Weights of a small transformer language model.
Size: width 768, 8 heads of 96, MLP 2048 SwiGLU, vocabulary 32156, 107M parameters.
Architecture: RMSNorm before each block, untied embeddings.
Each number is 128 + 32 x the weight over its row's rms, rounded and kept within 0 to 255. Layers, rows and columns count from 0. Numbers have three digits each. The size before them is the row's rms in percent of the matrix's.

# layer 2 MLP gate, 2048x768, rms 0.0974, rows 1476-1526, columns 512-639
090:111113135169124114180104144129144112094051085105105147136097139166109147092181157151142162135150174169132063206119151088120141078133113141139121118106111075119162141116093121153143116173150165068156175145084118107117115132124119149136138132118103166083122102124132143104149160068157125144133143116136127116103135142151129167174161158134142192141082120106049129142184137145118115073161
102:117159175062088084081120125161147142130116090131122187149110154085162085148152097174150126132149105133095109118102127125073141192117114145155108118090057084133104099129129118172120120154153102154156123106124204094164097080077090085092145060132113147170073111129107136137115131117078096159124211163167128139092104086096117192162151114117141163109133094204095108068077137131164112138134
091:106183139103155108075128078152123135141131110124165079077127102119125103093118231114105126131140173107133091135075129156108103158156123183177089113126095114135100134145151149186145050163151063109122131196188157090116101076087140136149125116140160078140061170162147134133183112162170096128174141148055123118090084180114092131131059150143159144107116106151117118162126153167080145146115
101:137149098152158149110098159173170145140135176140114107176091136115062133095122086097104131092134101170135082093157150164088107114125127121127138086097152139153049067053153120090101134148175133181142160174148149101126099121097115073075115109126145074164232162095186167140105162144091129117146125021197109152120123106130149094063173120137142099073129144113145100166084124116157174150117
083:082174162122179147127138114119109143147140091162118164159116209198098089140156117133082112131117059085148140132210172178118111113144082091132103138153105120109142132078155181178081086093111184130160154192089173147120083115160114124130096090096075128093129157045144141099143122093139131158132096119203140127141106118092144196188067078135147105130106109140124136119162096092164098126111
090:123067168157159122138129143167146142131095106132134122099145091124115122107075111127070144122212123132168166149168167098150138178175103147063106040097152089100066142129142085115130144186090128119127112145141120098149123133092140148133106160132099081162153146137136122120106162062159107107105143134117106157171077084126163138141136091077093105151116173088161215135107119132119164093091
088:107062073134116134125113103149077154102163143143077152147108076119203141135121156127145145107139173130136130035104109082141153121107103175181121143167146137157093124138155171166174115117111182118093175082111116104130166114149137141116114078138107124128106166092136159145177103110113097154160067086072126184121122148114102166094111141072135162147055119112135094120129183063124124151059
101:118092126137150120157122098167168143144141166082152087152161206145103130181143151131147172110084156149133127118206145105100163120114144107120145078180105063130110197158121159155137133143100194154120139150132147109144141144079120199167127134158096160113144132109142149168109154129081068084210108157140153112147133121114122143144092104069092156103146123139104181093154152155122135159121
092:096140160186161126103122119079149255154068082149080109117092110157128197125126140153104133131124146104149165098074223128091081140151118091135191138137099073082126069102108124153172103162140176142110099068105110124146148150148110134102131085133136097143107139126134120122137077126139122188146121159146165177124164166144154122108142162078126124191107131155110090162129106152147128158155
109:138171139101143077124079129103068096145150096080131181114158123134108197077093106183168187122168104106139139132171089090142183123143137090096127074109064151126146118168048093139134137099093128080118149109105166116131138104226170162110138116113143110064085136174161119145068149197083089166112182170137104125169111123104137088103137170132084063128117142166146131156171151094138155121125
084:058161097090150191160093140156055170125080150123082168096093070164143123110073131164124084072162194141110130144150059114128141118141129142166119096136147160116157150094119134115095134165089106135112150142176145103148142131137138076128126119111150168170148145148120107122091091152085093134133149139137144108110127151093149089139129104109149071093063071147145132144187128188063158111124
116:088140141065117180122120088124128142089122117108132139110112151099134145176128099094117142173147137169134143062156081117087150125119063187192165124129108111134099132186157177126073102153124087132101122154117138080183112123092179147155132163119166164082115059187065047148116095060144149126147139097109120129067118112150115129159091126149136105118147133160107103146116091182124066125199
125:117136149110121098099135137171147166108109095106129110098156105132081166140082157086104167113147218160094205111134119149125124156206141123105084142154080146156088143123143147136084111141075095116125151188093152112083120119118205211166144154159156093108165087111148091141159162136079129136119123138129109162110167131131141129105132131100109137169094094089128185101062097190155063149111
087:082080139085138139100185099069118124119150142151102152130139185106097123135080150185136134125186101136158074120156150074125110127113143048150081170097094133127147136076106122207117132144146131082071090223134201170116145156095158092165114104063150117199107114130133105114096119121113142060066112055142093144120168169112178186139180132145096149137164132147156123114115075107161097122129
095:176146125155109128177117114093155132140160181113113102137169139102174132142122158043140133117085119130144189197193105136078120106145153195101103134159097098133097112116121128163160113122149142126101127118151123095135111116126156144192141139090134111087096137146084127115144138062141060085177187155091146123182166086115128121120115112164113164116114124105145171151143104120128159133055
092:198153147049169157126129134204127133123136134126167141118150141106115182100073075139162160135097144101043125073164151167112127056117063106152101168145143150196088116150084108127146176125075141135089110150098141110145133087154137106131154110143125187117148158124161115157101136095141153109181159140104132125179138101147087113148141107122121107120119160131145144144141116116119182154132
099:164166180101155135116067138174097091180101119146153082078156133120109129144128136182132122120137169090138083149124128087130124088250146128154143082138121123125111064082079185125136132064125139168139136170139077098153136089161202095144105183116111115116046110125140162098062167166084132141107112127111135125110149113098071143193128151072144107088115188140068117133116137072104098200126
110:166171123160106124109144126144165113128145142108129078124091116196181102138163139129143065136192146118129125164129159110118118081170125091180121098111159185166109145200142168135123126086092070122171181120103150154099075112181087102100178160098118207066089187156129076129133133166099110102099130137109112142133109166118119117187142139085110117095072092132150161143091097145186142149073
094:141139084101112174108088148135127139163169123116082123120081193134098166108105161067168090155082147087157086120101118167121120122089123140111104111132170102120152162136133128121112076111145117142183074108126113163111172111130081161126097136157110189125156093140148123174154069093055111163172139104179186145091153134100128127182120119171126169159111134130139090152136151125135141120122
091:117112142154112147128077137076151148135156179100079124106053121112164150139134069118133176131105118123091083194094143089129162117113145135071098109151170049127122173087106119148160131039088143121153209079146081111132129106152087086142105083161118095101159160159072139041159133085099086113107124093108122134120069120147199153103169141137177161119143132100149164183161130141113093139170
104:113063114142086122153101139144090100083105125132105150162135162166147106155116126127157162089144063103169163104120137162141076121166116085103144088078136204137117104139145129208157130132119142139154141126131073159099113072100176094112168102148113133078122154156068114136174164120112070133136127111114144123114097137137155155085078137113144077164093119102144110132136193195147119098158
101:160117168068162128132081134125092103126106107099155133136162167094110091085093123153146173062123171103120139105120158144108124117106156090082171133101113116127136131107099152096120111169112186102102118192146190119108114138132159077143119088148099134153102141060131070095062145084145123141141142081192122111147147090194146143089118120111123126171054122153135133134102140113092095110127
179:114139159171148127131162102104117116151163116099103180119148116105089125112075157154122196145054099154186121149077155114097135121155122150097106127060121153064107107110065080157124179159122097170085124139117116110132132095113140142205145091072132185099097165180108119127118161128155134109104082109089116113100161118135122119129096122134119081130145106117123155132164094174129054124116
093:126154104145131157155080139157179105139118121086134109097122059161085149160145167141146174138099127143136064171108107135188132146089140133127117045092117125065132175101127128116156087126079144133112087100112115105130124162133148151140045139091126095140137116110059114113105140100135111090082087178099098119120148120138117128074141135075153146189188134146103116082149061129119094120144
093:113120125092145134112176106134199092163172155120141114097114152148088134121196139144158120133131134131131070115165090156082137104157118088110099081143077149096175133061105168080134109116164147118112143091113134094138126181135109185152086093141109190077125096043144110117040148119146136108165159078104112131057138183112143150085160159089107148097118052061068135064148126107114139129158
096:111100163186158196129141119132176128143116142142133098135122154159112182104100153093165161125145155127105085193108106173122122065088117199145112129153133176105103142125073139128138143040147141122126107134158088141142055079083097121129137127097115148091125106112114065103139073076096184127158148112134123161152059145106131155123144159076141146142109140126117133109085132132167095164143
094:116141156107113127094170157115091139152119117143131150126175204145132139144133073226148126109161175068136179132104160158095129141110098157150121168151079153126099105135130155127131167115111116115220192146162151145126114159125124153101164110077149142109093114115118139098051129187042116044141090165144163129146067140098121157106094131137148129136182115150173157129140124120156123120149
091:117098089087123125157115160163124117124106105092152157117185098135128116114160118150115143135150132192181092094118146147091154165120097068113141154087152090162121144149195131152154138139133196089108155138145136149136157179135093106068067153127132119098101108089096167093123138168106131076117132156118169150115101163156151077112158103142117120096094103116125140156136183139165097109093
093:130164154126091150084097109121097130098116114180056121167158086107174118095130145104172156146085078123142146116114146146092181115154120172139106113219154124123124140071116107080127132134098147102074102147132066119106141113154183103133064121128128166116182137071123074120157130177112149149143084089105136237127135141167137141051139140108118146149111163077150100156119160103123143155169
119:080122167127123125142164136101112181127107173115144099116137138166126101171131131135124173152071132249145133119176134119142147113114090114107090172160102131139128067158181113098178187137086142153143109083114154102152136154161124081110082177138180124115184185051167142153164181173101126087168134109127133145079120142175125111071060135141192090082059113132187104129101099206122162089134
086:129129138082157106107076105114104121118142120098116078076089125142147152145157153103168131124101162072125161093129094092120121103074088132094197110106103145057093186046076127127126129229114117097117114111142124106157152052071119114174074130145130125127101120079165153075057100143154160173178127086180113097100155123170172103101140070108138119193135107146130132138110140148131052138166
088:141141116109079137150100111120111103145121161123093241105161123180190103120151141098115173153110097110164087088134196139159141119144136196081139112108119135121150076054091097116120154151072231103080118121105077137147082107122112133140144181168125155166096112126085103124168111098110147097144133124102169117132111077149134155111159136166108123179083143170118157138139162052149131128099
109:135088185107215078152142088123151133141126094134124175079158144173105153110165143101212156124131070159156119119133111111116186164116142116143160091160132105134131142088138118117127071147145126123140094090178158051132123086154122133109115167143130147121131144113104126109146134168114097082118135127073076128151128162181255165145108158071141085160165130117147089094112106093106085123150
110:184141116109142142145078134099140184143084116125119124109141118117072101113048125104127141109157130137119094181128125169166125174163123148105121116142174145119138136127103147141143121113177170110113134118136131095107118117087123152093172119090103147096147122210108128103101112184125103132136121063155101077130122122069181176160135142153113115144100128173160112144100124144156134235143
105:155123127168104141112083133139115136138137178104157088096097140131107115183211150148149173093130133133167136077088090034114156125150140100161062153110145169098166132099121081065150115127099141109156140119129177109138118116089117124134148099121140153146131086147173177095148210127164161084078153094164124145138072185171119093157073113127142130117164183122121170163089135161129197150138
103:152169140124138102189140114122015127154108183121191116119127137143123182171151158155174113169167107210113043135098136076128130132138163139097128095121116119167154133153159124141104146127193140121058079144132157128056095128145159130117139107099144107108116114153100125143131095105188126154115093119170116203168124068070130080211099140138088047150101128094138173165111141152154039115131
104:145137068113128158124133128197126078099138168115123107175173112211169084087137083124138179102153144135097141122190154135130164137113147137162108079127159143139162085153183128107179107078122139140155109117068136115095106144146130100121122086093133143110148122103122129124137138113044136069119162159104125133121137153082106127210123190127107155118143129064113153178138129156045101182055
111:145144102122143099107166183159070183124081185115189154165200074110088077093099122110067052123089127117126114134159119132126138068090131072069128073115135149095108157125090105130079098135121114037059128092116169142132113104143056109145063163162143138077141112134168131124134124177111094138157128165129132136127077102176102198038064146125120124118136063121141101138091191132123135073138
096:094071110135156097123202135133158162156083137125142110156116149115130143125206072078135130075128122164143153204159120079137162139117097150127140128206093110128104122121151106097215135105113154116154091180142131129137134161111093106163121083127095124168119149057146068131088043161143097140100115123116150147206115117127124132123160101120150119139150140126071130104079127088087176155136
093:122136108125129095189139113130106111171155095134136146142166112127124157160135126090107176199143140082080134107164116134113119108100130121096080146092133153160140178126150190177155099123110089078130122072089136132151128124102067146094087205187140098076134114185115129067102154139129142146137165075100118097151098152116146185130096162100027163083087100049183144087156136111130141152154
091:120179107124103203078124088154132128129130138083087139136110161115168107157058099157125161164143164181103154156167144159181117143115136172130166129165111107061114112124130112124136114149074103113154093102143147093112103104077090158188171172140136143116100167077094082092074147132093126169092144091170134071075103094151097130094111142149134191127163145147119069122118108157159144150139
091:114103147099140210134127111177147080128141086085144104060100063109093109141101123083090111116146172096130078151161133155136079099134126134148091104123141103088203104122112193140095113145073091100098145133143216087108174096108183074132105164089106126109092124093173144149091096097090108150124141076142082043101155124168176178131132109067120112206160129109187141165118133094199124151137
114:105105072111154142159150128101124180127193167138148093115175160106111084124110098154089120101176112150125145135125123158164140154157120130132060110066149111106130147127105083139170092137162182123169155110082128171130120150116120090117122141135103132108156105121020131098127139174095119102174112175114173160073161111092084155104145187116138096091160182075144135195117122077172103094137
115:169135127115162162146091146197123085093138175129164117106159106117075158103080089150135155111127149098133157096084146131136103141110111111141181108093138130113138127141107193098100085166128164133144100120083126087122131135116114168169113168082116159223156099094150138162062099101097173198131122132123148133110065081135103133199129097144174076172077094088091164100120167172215149086101
107:127113144152148119042131138120082121074109101172044160077139069110094146083146158143093208133121167188226131133153149088099143169125116165119175161100120125078211136035075118081139126143178150120141081100199164070113096112091138165191124147174107115068109188106147153106128153076126147162160140101176141154143134088161075148060112191126126137148107144124111105182123099147208120096176
110:097096085163134147126109126096170125118107114177098141115119141105145051185141068118112106123104112175110143122085143127100112116110118081150167174118115133125136119125156166116115167149190105140155126101140120181066122175092115123190143100132149105089146141073138140138105145173093130077113143141114145072110099094073138181127097148138073137113116107123105120136156091160167089095154
090:126114134142118170108123130111131064096115144105152161129141124155121154060143152145147184119130119091104072114186090170171158106147172180091095113118150084153150135069099149137135144176102101162119106092137167118155139079150133157109170101125148129104120102173076166095179163124072141177100157174156102138129103140162208167166143176134145135153170057115134149105149095124132075167103
105:138168110175202073170111125139142160125151132113138111092132118199109179154137167116140186129110094126147110080138180098138072121125123174167174148090119168144138072160131133134136144149107108122053140158078113140159138098080178107144093146146090151141097117167090123137059100175148129161109090190121126165126135111113085065094109160103165073154155110194106128106094104152107163089152
092:184097101099234108096118135148133201107122128143147112135142092118099098132119145134180088092149158069139120083128084127028151087175164156085117152146157165153113154126073122091104093122128147112159124157124163123131154147129120084147110178152100102123123156132127118121172082101147131149094119164108112164074150178058091119094139130082102095141094142125093094105110129103122125182121
095:112180176179124177149113100138178157156103128171133102112131203134135152095083062126094181101119139182169103140108105100148119096140126062135138124143108113080136118126142166158126171142086108160102137143106131183145087151133133103152160157120097169107110145164102163124090088070157130180128109076129161128110153125100168147069117114111112179110133114120102169170100125144136172162119
095:106101151070128088169131120138115185113116108110169079096099199069106105170146183178101143127122099063102100130107135065093141116138135119092165127106122160156161086123089127076158120116092152108120108140080160164100158122084153058113111121104162079189103121145068140093109085134107094152058155142164079098178171112101094118182090107146131099161078207200189107100156108098124092166080